Each number is 128 + 32 x the weight over its row's rms, rounded and kept within 0 to 255. Layers, rows and columns count from 0. The size above them is the row's rms in percent of the matrix's.

# layer 15 MLP down (transposed), 512x128, rms 0.213, rows 490-506, columns 0-63
size [100 100 104  97  94  99 101  98  97  99 113  97  96 100 106  99  93]
[[117 118 118 128 154 188 116  65 177 154 111 165 123 151 170 176  82 104 125 137 111 137 123  75 107 154 185 142 168 123 134 161 178 103 124 150 158 132 120 154 147 148 127 178 172  95  93 126 117 141 110  90 139 120  50 140  76 144 157 137 180 175  88 118]
 [165 135 149 138  88 136 118 139 120 141 190 155 121 149 136 106 172 105 118 114 134 115 149  99  95 116 108 154 146 111 146  98  94 139  61 142 169 127 111 110  87  86 149 121  96 198 125 157 146  74 140 154 124 114  72 146 133 115  80 143 138  86 202 129]
 [188 143 124 157 123 182 109 147 131 141  87  99 105 106 138 155 155  79 141 145 123 108  86 143 115 113 126 127 149 141  77  76 131 128  70 205  97 163 194 128 125 148 138 154  99 103 173 135 130  97 113 172 118 129 109 102 150  92 169 129 125 140  99 135]
 [ 88 120 129 170 139 122  86 153 137 135 102 147 105 128 100 134 144 162  56  85 107 123 108 117  60 138 143 176  95 104 152 162 119 106 105 148 102 124 151 125 113  97 103 173 102 177 159 144  99 174 134 117 170 158 148 100 164 126 129 166 166 145 103 117]
 [148 163 154 146 154 134 144 170 165 105  95 142 164 124 121 122 160  87 106 116 148 160 171 105  83 155 193 119 118 146 136 165 134 143 112 173 103 122  94 112 105 127 187  88 142 112 161  91 144 182 131 147 184  81 171 123 126 137  83 128 109 131 117  95]
 [118  92 103 167  95 105 129 173  99 169 179 129 122 139 120 124  99 116 129  63  86 151 137 168 112 109 142 118 154 136 167 215 146 164 160 169 127 114 153 131 131 178 150 160 159 104 122 143 126 123 136 161  94 143 104 109 105 157  94 120 161  68  92 111]
 [135 155 124 135  96 186 151 128 139 170 136 106 121 108 118 150 143 117 123 127 131 183 110  97 138 147 123 103 161 122  94 139 167 204 121 165 100 119  96 137 124 127 187 111  95 166 142 183 146 146 110 164 107 168 129  71 150  57 140 104 144 146 161 134]
 [112  90 160 115 127  67 103 171 151 126 107 135 176 172 133 153 128  96 109 135 136 105 137 170  94 107 126 114 119 106 158 116 169 164 176 175 155 104 127 166 116  99 185 108 110 125 115 134 147  61 113 115 122 112  58 169 139  47 180 147 142 109 140 149]
 [132 129 156 110 113 149 158 169  77 139 108 139  96 139 156 132 153 151 143 147 162 107 117 131 172 118  64 164 149 133 109 122 129 140 147 181  65 108 166 132 149 141 139  52 134 140  86 101 164 141 163 127 141 197  86  88 125  89  92 115  93 176  98 139]
 [176 154 131  85 126 105 110 125 185 161 100 156 132  80 160 140 126 139  83  91  86  75 100 139  62  91  97 124 165 107  94  90 118 145 134  83 120  85  91 129  92 148  83 138 145 119 150 142 119 138  38 132 101 116 151 126 113 190 179  57 125  62 103 133]
 [119 104 152 130 155 154 148 154 141 145 176 120 143 102 114 120 105 105 156  81 180 149 165 112 145 130 146 114 122 117 122 119 107  91 127 133 104 125 193  89 144 160 137 130 142 101  90  83 104 119  43 101 103 138  91 129 139 130 101 174 149 134 129 128]
 [142  81 121 101 124 110 105 138 122 129 135 120 146 110 171 153 146 100 101 153 126 154 171 146 139  55 147  78  96 178 148 139  95 153 107 145  81 136 117 110 128 159 134 102  99 107 186 113 124 116 131  58 148 155 157 167 157 154  82 178 113 112 116 100]
 [131 132 125 101 102 191 180  90 162  58 113 166 116 114 121 172  85 174 129 119 135 132 133 124 145 170  71 114 100 169 125 138 145 129 100 143 107 101 166 151 117 114 137 164 149 184 112 122 146 118  94  92  90 153 115 118 183 134 196 143  87 154 179  81]
 [148 103  83 136 132 142  74 112 121 118  91 106 163 115 176 130 143 114 138 161 108  76 152 122 112 168 121 143 133  77 128 147 152 140 140 148 160  66 162 170  84 171 202 200  58 208 122  70 110 163 182 108 125 159 137 222 129 163 145  85 185 138 153 142]
 [154 101 153 131 132 137 103 181 121 167 224 143 109  80 167  76  99 150  88  83 117 137 171 181  91 142 165  80 129 141  82 187 102  84 105  87 188 110  86 133 132 112 107 113 148 186 117 180 153 113 110 167 152 158 106  98  86  92 125 107 133 151 122 139]
 [110 133 133 130  93 156 158 143 157 165 151 177  82 178  70 100 137  84 110  89  96 120 104 207 169  94 107 117  94 157 113 132 118 115 142 115 183 158 137 118 155  84 102 213 141 118 137 134 143 136 185 118  88  92  86 119  81 113 167 147  97 105 144  73]
 [ 97 126  72 171 180 100 116 116 115 114 143 139  67 122 141 123 143 154 120 165  72 194 146  97 111 117  85 187 196 113 123  90 131 124 145  58 121  96 157 131 179 158 102  92  85 134  91 134 116  74 113 117 122 163 151  66 108 165 132 155 143 118 201 176]]
# layer 15 MLP gate, 512x128, rms 0.239, rows 491-506, columns 0-63
size [ 98 101  90  88  89  97 101  91 100 106 100 100 101  98  99 101]
[[144 171  92 112 118 160 169 130 123 114  87 144 132 171 112 124 151  99  98 145 116 142 106 123 199 124 112 111  83 130  77 165  56 130 126 102  97 165 142 102 123  69 152  85  83 151 122 131 129 111 170 143  77 114 129 145 162 153 167 126 144 193 198  75]
 [ 55  50 126 148 164 125 133 122 145 185 131 156 138 135 173 101 115 219 134  80 124  81  70  83 121 133 152 146 122 134  73 158 160 168 169 147 112 192 194 172 119 165 114 152 154 135  99 106 109  98 141 103 137 174 118 118  84 163 120 127 124 138 137 142]
 [159 155 184 124 174 170  90 138 143 177  82 143  98 131 132 118 135 131 120 129  81 118  81 119 189  84 183 102  91 137 140  97  80 107  85 106 134 160 146 108 115 149 174  97  55 176 132 125 153  96 158 140 103 164 116 136  82 121 101 134 192 101 121 160]
 [ 99 123 161 160 111 124 125 122 151 133 116 111 216 124 120 177 187  98  88  97 187 136  93  89 174 171 133 162 120 110  93 153  93 148 223 140 141 145 117 108 141 105 183 128  62 148 148 162 167 148 116 142 195 123 108 143 152  71 133 149 105 151 135 160]
 [141 111 146 191 232 117 114 149  95 155 128 147 136 111 165 139 160 139 179 111 179 139 103 117 108 107 143 148 126 159 138  89  87  47 140  96 115  78 103 107  84 213 106 162 174 159 116 128  87  92  98  86 120 130 152 101 114 107 172 117 163 177 107 151]
 [ 87 161 123 105 173 104 149 162 135 106 109  86  96 118 158  96 104  84 161 130  98 147 117 117 104 178 113 177 113  99 162 111 146  94 112  69 104 136 180  52 138 131 152 115 136  85 130 162 131 152 121  87 165  59  82 152  99 111 127 136  98  66 126 137]
 [160 100  78 119 172  76 112 115  85 157 132 170 133 118 162  82 137 107 104  88 154 146 132 145 155 147 129 132 126 106 113 151 124 129 141 106  94 126 106 166 191 137 202 135 109 157 112  98  82 172 143 130 104 192 145 120 201 232  94 125 144 129 123 150]
 [194 128 115 205 194 123 144 171 101 133 140  84 140 166 140 188 133  88 169 174 115 107 158  96 148  93  98 109  91 115 140 138  39 135 109 128 199 128 149  90 127 132 137 123 115  99  99 103 119  80 133  92  86 104  68 175 122 134  58 147  83  82 131 156]
 [111 158  69  89 178 160  60 160 160 131  78 133  83 146 143  82 131 106 121 160  93 120 147 113 129 164 118 103 137 183  86 139 182 166 135 167 110 106 102 175 114 146 194 144 137 139 146  52 141 123  84 152 186 136 136 144 122 120 134 181 156 115 155  92]
 [143 134 134 127 163 143 116 135 136  90 112 138  78 142  98  92 166 116 188  91 145  74 113  86 101 173  88 105 132 164 133 129 172 156 122 103 192 138 114  81 136 120  72  61 160 107 162 159 143 135 159 192 109  36 167 130 119 185 171 130 109 134 125  99]
 [227 140 125 178 106 136 107 131 162 121  95 122  61  83 139 139 108 178 122 100 122 183 145 107 155 184 120 123 117 154 132 201 132 103 134 168 142 111 125 160 146 148 134 188 130  99  99 134 103 128 145  96 119 170 168  38  93 199  84 170  97 119 101 175]
 [125 163 122  77 165  68 105 154 154 103  67 116 106 174 148 136 130  89 142  69 120 138  82  95 131 106 184 109 121 114 149 191 159  74 133 188 170 164 170 149 130 132 136 110  91  96 134  91 129 147 119 151 156 156  79  93 157 104  83  75  94 152  84 132]
 [175 190 133 151 134 166 106 150  85 114 147 172 129 148 130 118 122 195 107 173 161 123 137  99 136 199 127 117 116 156  98 111 124  90 123  88 141  37 174  84 155  99 134 120 205  96 130 147  87 115 157 122 179  73 141  95 121 155 158 142 132 134 168 187]
 [147 106  99  86 159 164 138 156 104 154 159 117 108 123 189 119  68 171  83  87  95 123 121 159 116 144 116 139 115 149 142  94 144 118 123 142 164  51 173 156 117 173  47 113 147 109  67 118 162  73 141 106 125 134 159 113 144 108 100 107 157 157 105 167]
 [140 124  96  95 211  98 125  57 127 180 123 185  89 120 148 130 106 129 109  76  41 106 127 167 187 143 141 152  94 102 154  69 162 166 138 141  99  92 116 100 111 130  99 152 178  92 145 138 153 192 105 102 152 196 107 121  95 149 167 139  89  77 135 169]
 [112 125 122 156 174  85 126 159 120 136 124 109 126  78 145 192 121 140 130 171 147 158 168  76 166  94 142 143 142 174 126  71 133 129 123 152 169  92 166 149 113 185 102  55 144 151 145 126  59 111 142 152 120 145 142 126 109 139 121 170 109 101 128 116]]
# layer 15 MLP up, 512x128, rms 0.22, rows 491-506, columns 0-63
size [ 97 103  99  93  96 103 100  99  97 112 100 101 101 104 103 100]
[[ 99 169 142 112 144 142  94 183  95 150 133 121  96 148 142 104 143 159  83  65  43  98 158 112 126 152 115 112  87 142  95  78  63 165 115 135 114 162  66  92  67 113 165  96 112 169 133 172 121 124 151 161 135 120 103 111 121 163 129 126 101  89 196 150]
 [105 128 131 108 154 146 160  76 142 125 179 143 186 116 121 149  95 128 157  79  46 189 135 170 159 161 198  97 108 131 170 155  54 189  95 153 112 106 160 147 131 107 207 127 152  75 115 172 100 125  67 126 156 112 131 170 135 105 129 141  74 124 121 158]
 [108 185  81 139 120  89 132  97 157  96 135  95 129 134  87 157 151 150 142 119 167 140  86 220  70 150 118 143 106 145 168 107 126  82  89 169 138  99 135 115 130 132 105 106 172  86  79 140  58 145 135 118 177 132 180  89 164 102 157 202 137 128 133 138]
 [116 172  49 113 121  91 103  89  91 126 138 122 134 154 105 132  97 144 161 170 124  83 161 108 170  89 118  84 174  92 158 161 145  90  80  96 118 141 230 129 111  98 124 170 178 102 128 101  89 123 127 130 101 122 101 117  92 134 163 175 125 150 152 114]
 [ 91 112 123 131 132 145 100  89 125  89 145 116 182 120 111 167 137  98 159 111 143  88 116  86 104 167 167 112 144 114 157 135 118 115  87 121 168 176 106 139 110  95  67 174 117 135  88 102 129 114  85  90 131 111  78 110 121  65 164 117 138 104 154 118]
 [ 80  92 143  91 136  63  91 125 187 158 132 142 161 146 120 101 127 100 112  88 158 175 126 115 166 106  52 148 157 148 143 159 119 127 117 127 132  98 174 118 141 155 154 111 114  86 114  68 131 108 136 173  96 205 142 161 121 148  74 146  77 108  78  89]
 [152 144 135 185 144 161  51 120 112  82 101 118 129 152 155 179  80 107  68 156 135 113 140 156  50 147 183  82 156 119 132 118  96 124  67 100 145 157 165 158 107 128 111 165 153 140 119  84  98  93  76 139 165 131 104 145 155 150 124 131 137 113  83 101]
 [139 120 128 120 144  95 131 105 103 137 136 198  95 144 154 148 103 149  86  83  71 125 122 129 133 128 157 133 125 100 157 165 121 177 114 138 110 125 131 135 168  99 113  50  93 135 138 193 165 183 120 147 193 167 126  40 116  78 161 169 121 104  96  86]
 [133  98 151 177  94 102 173 171 124 100 147 135 105 117 142 114 175 126 202 133 152 133 175 156 135 137 105  86 141 149 100  85 169 156 144 138  55 116  92 131 170 155 196 112 122 156 157  99 120 140 128 119 140 149 119 114 186 117 135 173 106 124 170 160]
 [160 122 120 126 162 110 183  97  82 111  94 147  71 129 112 161 136 128  80  72 123 147 139  96 134 112 111 112 120 123 148  55 111 114 129 145 158 143 144 149 168 137 154 140 200  20 155  67 190 112 105  80  93 179 121 113 119 140 132 130 127 147 147  84]
 [ 64 127 126 132 180  76 141 124 100  98 129 127 148 107 139 149 185 148 133  93 122 150 142 141 183 122  85 110 112 154  53 118 104 144 163  77 156 145 139 135 141 150 113 143 188 110 115 174 113 140 122  92 146 152 162 153  63 105 116 103 105 121 120 160]
 [119 118 162 178 102  66 194  98  83  80 131 133 101 135 148  86 180 126 180 124 164  74 156  73 113  85 117 131 102 192 137 112 152  81  97 172 116  80 112 102 114 129  91 122  78 127 180  86  40 136 119 176 147 145  90 110  82 128 115 158 185 113 139 159]
 [147  75 182 151 119 120 159 135  80 116 100 131 138  95 172  82 116  82 122 142 111  67 100 125 173 100 140 131 202 177 138 166 147  98 154 153 176 172 130 118 129 123 118 106 188  97 142 102  86 119  72 137 132  98 140 191 191  89  84 131 143  92 107 161]
 [135 150 127 170 161  91 139 168  98 148 139 170 157  93 117 182 165 179 114 116  73 136 115 107 113 135 130  80 135 107 146 199 128 127 176 146 178 142 128 168 152  97  83 132  61 142 144 188 119 170 167 154 188 174 117 119  83 118 140 127  91 117 145  83]
 [133 138  65 106 130 169  76  83  64 104 105 163  75 102 137 175 148 108 147 131 122 146 134 168 117 166 136 160 179  85 121 120 101  92 122 130 107 166 131 156  97 109 148 107 150 160 107  91 115 183 201 145  98 200  93 153 173 136 139  90 118 154 141 147]
 [150 116 126  85 160 144 143 149 159 141 126 127 175 131 129 107 138 145 202 133  49  88 109 174 107  98  94 140 115  83 161 137 143 130 138 124 128 130 113 145 111 104 107 139 130  86 105 156 124 173 118 162 160 152 138 116 179  91 163 133  98 166 173 159]]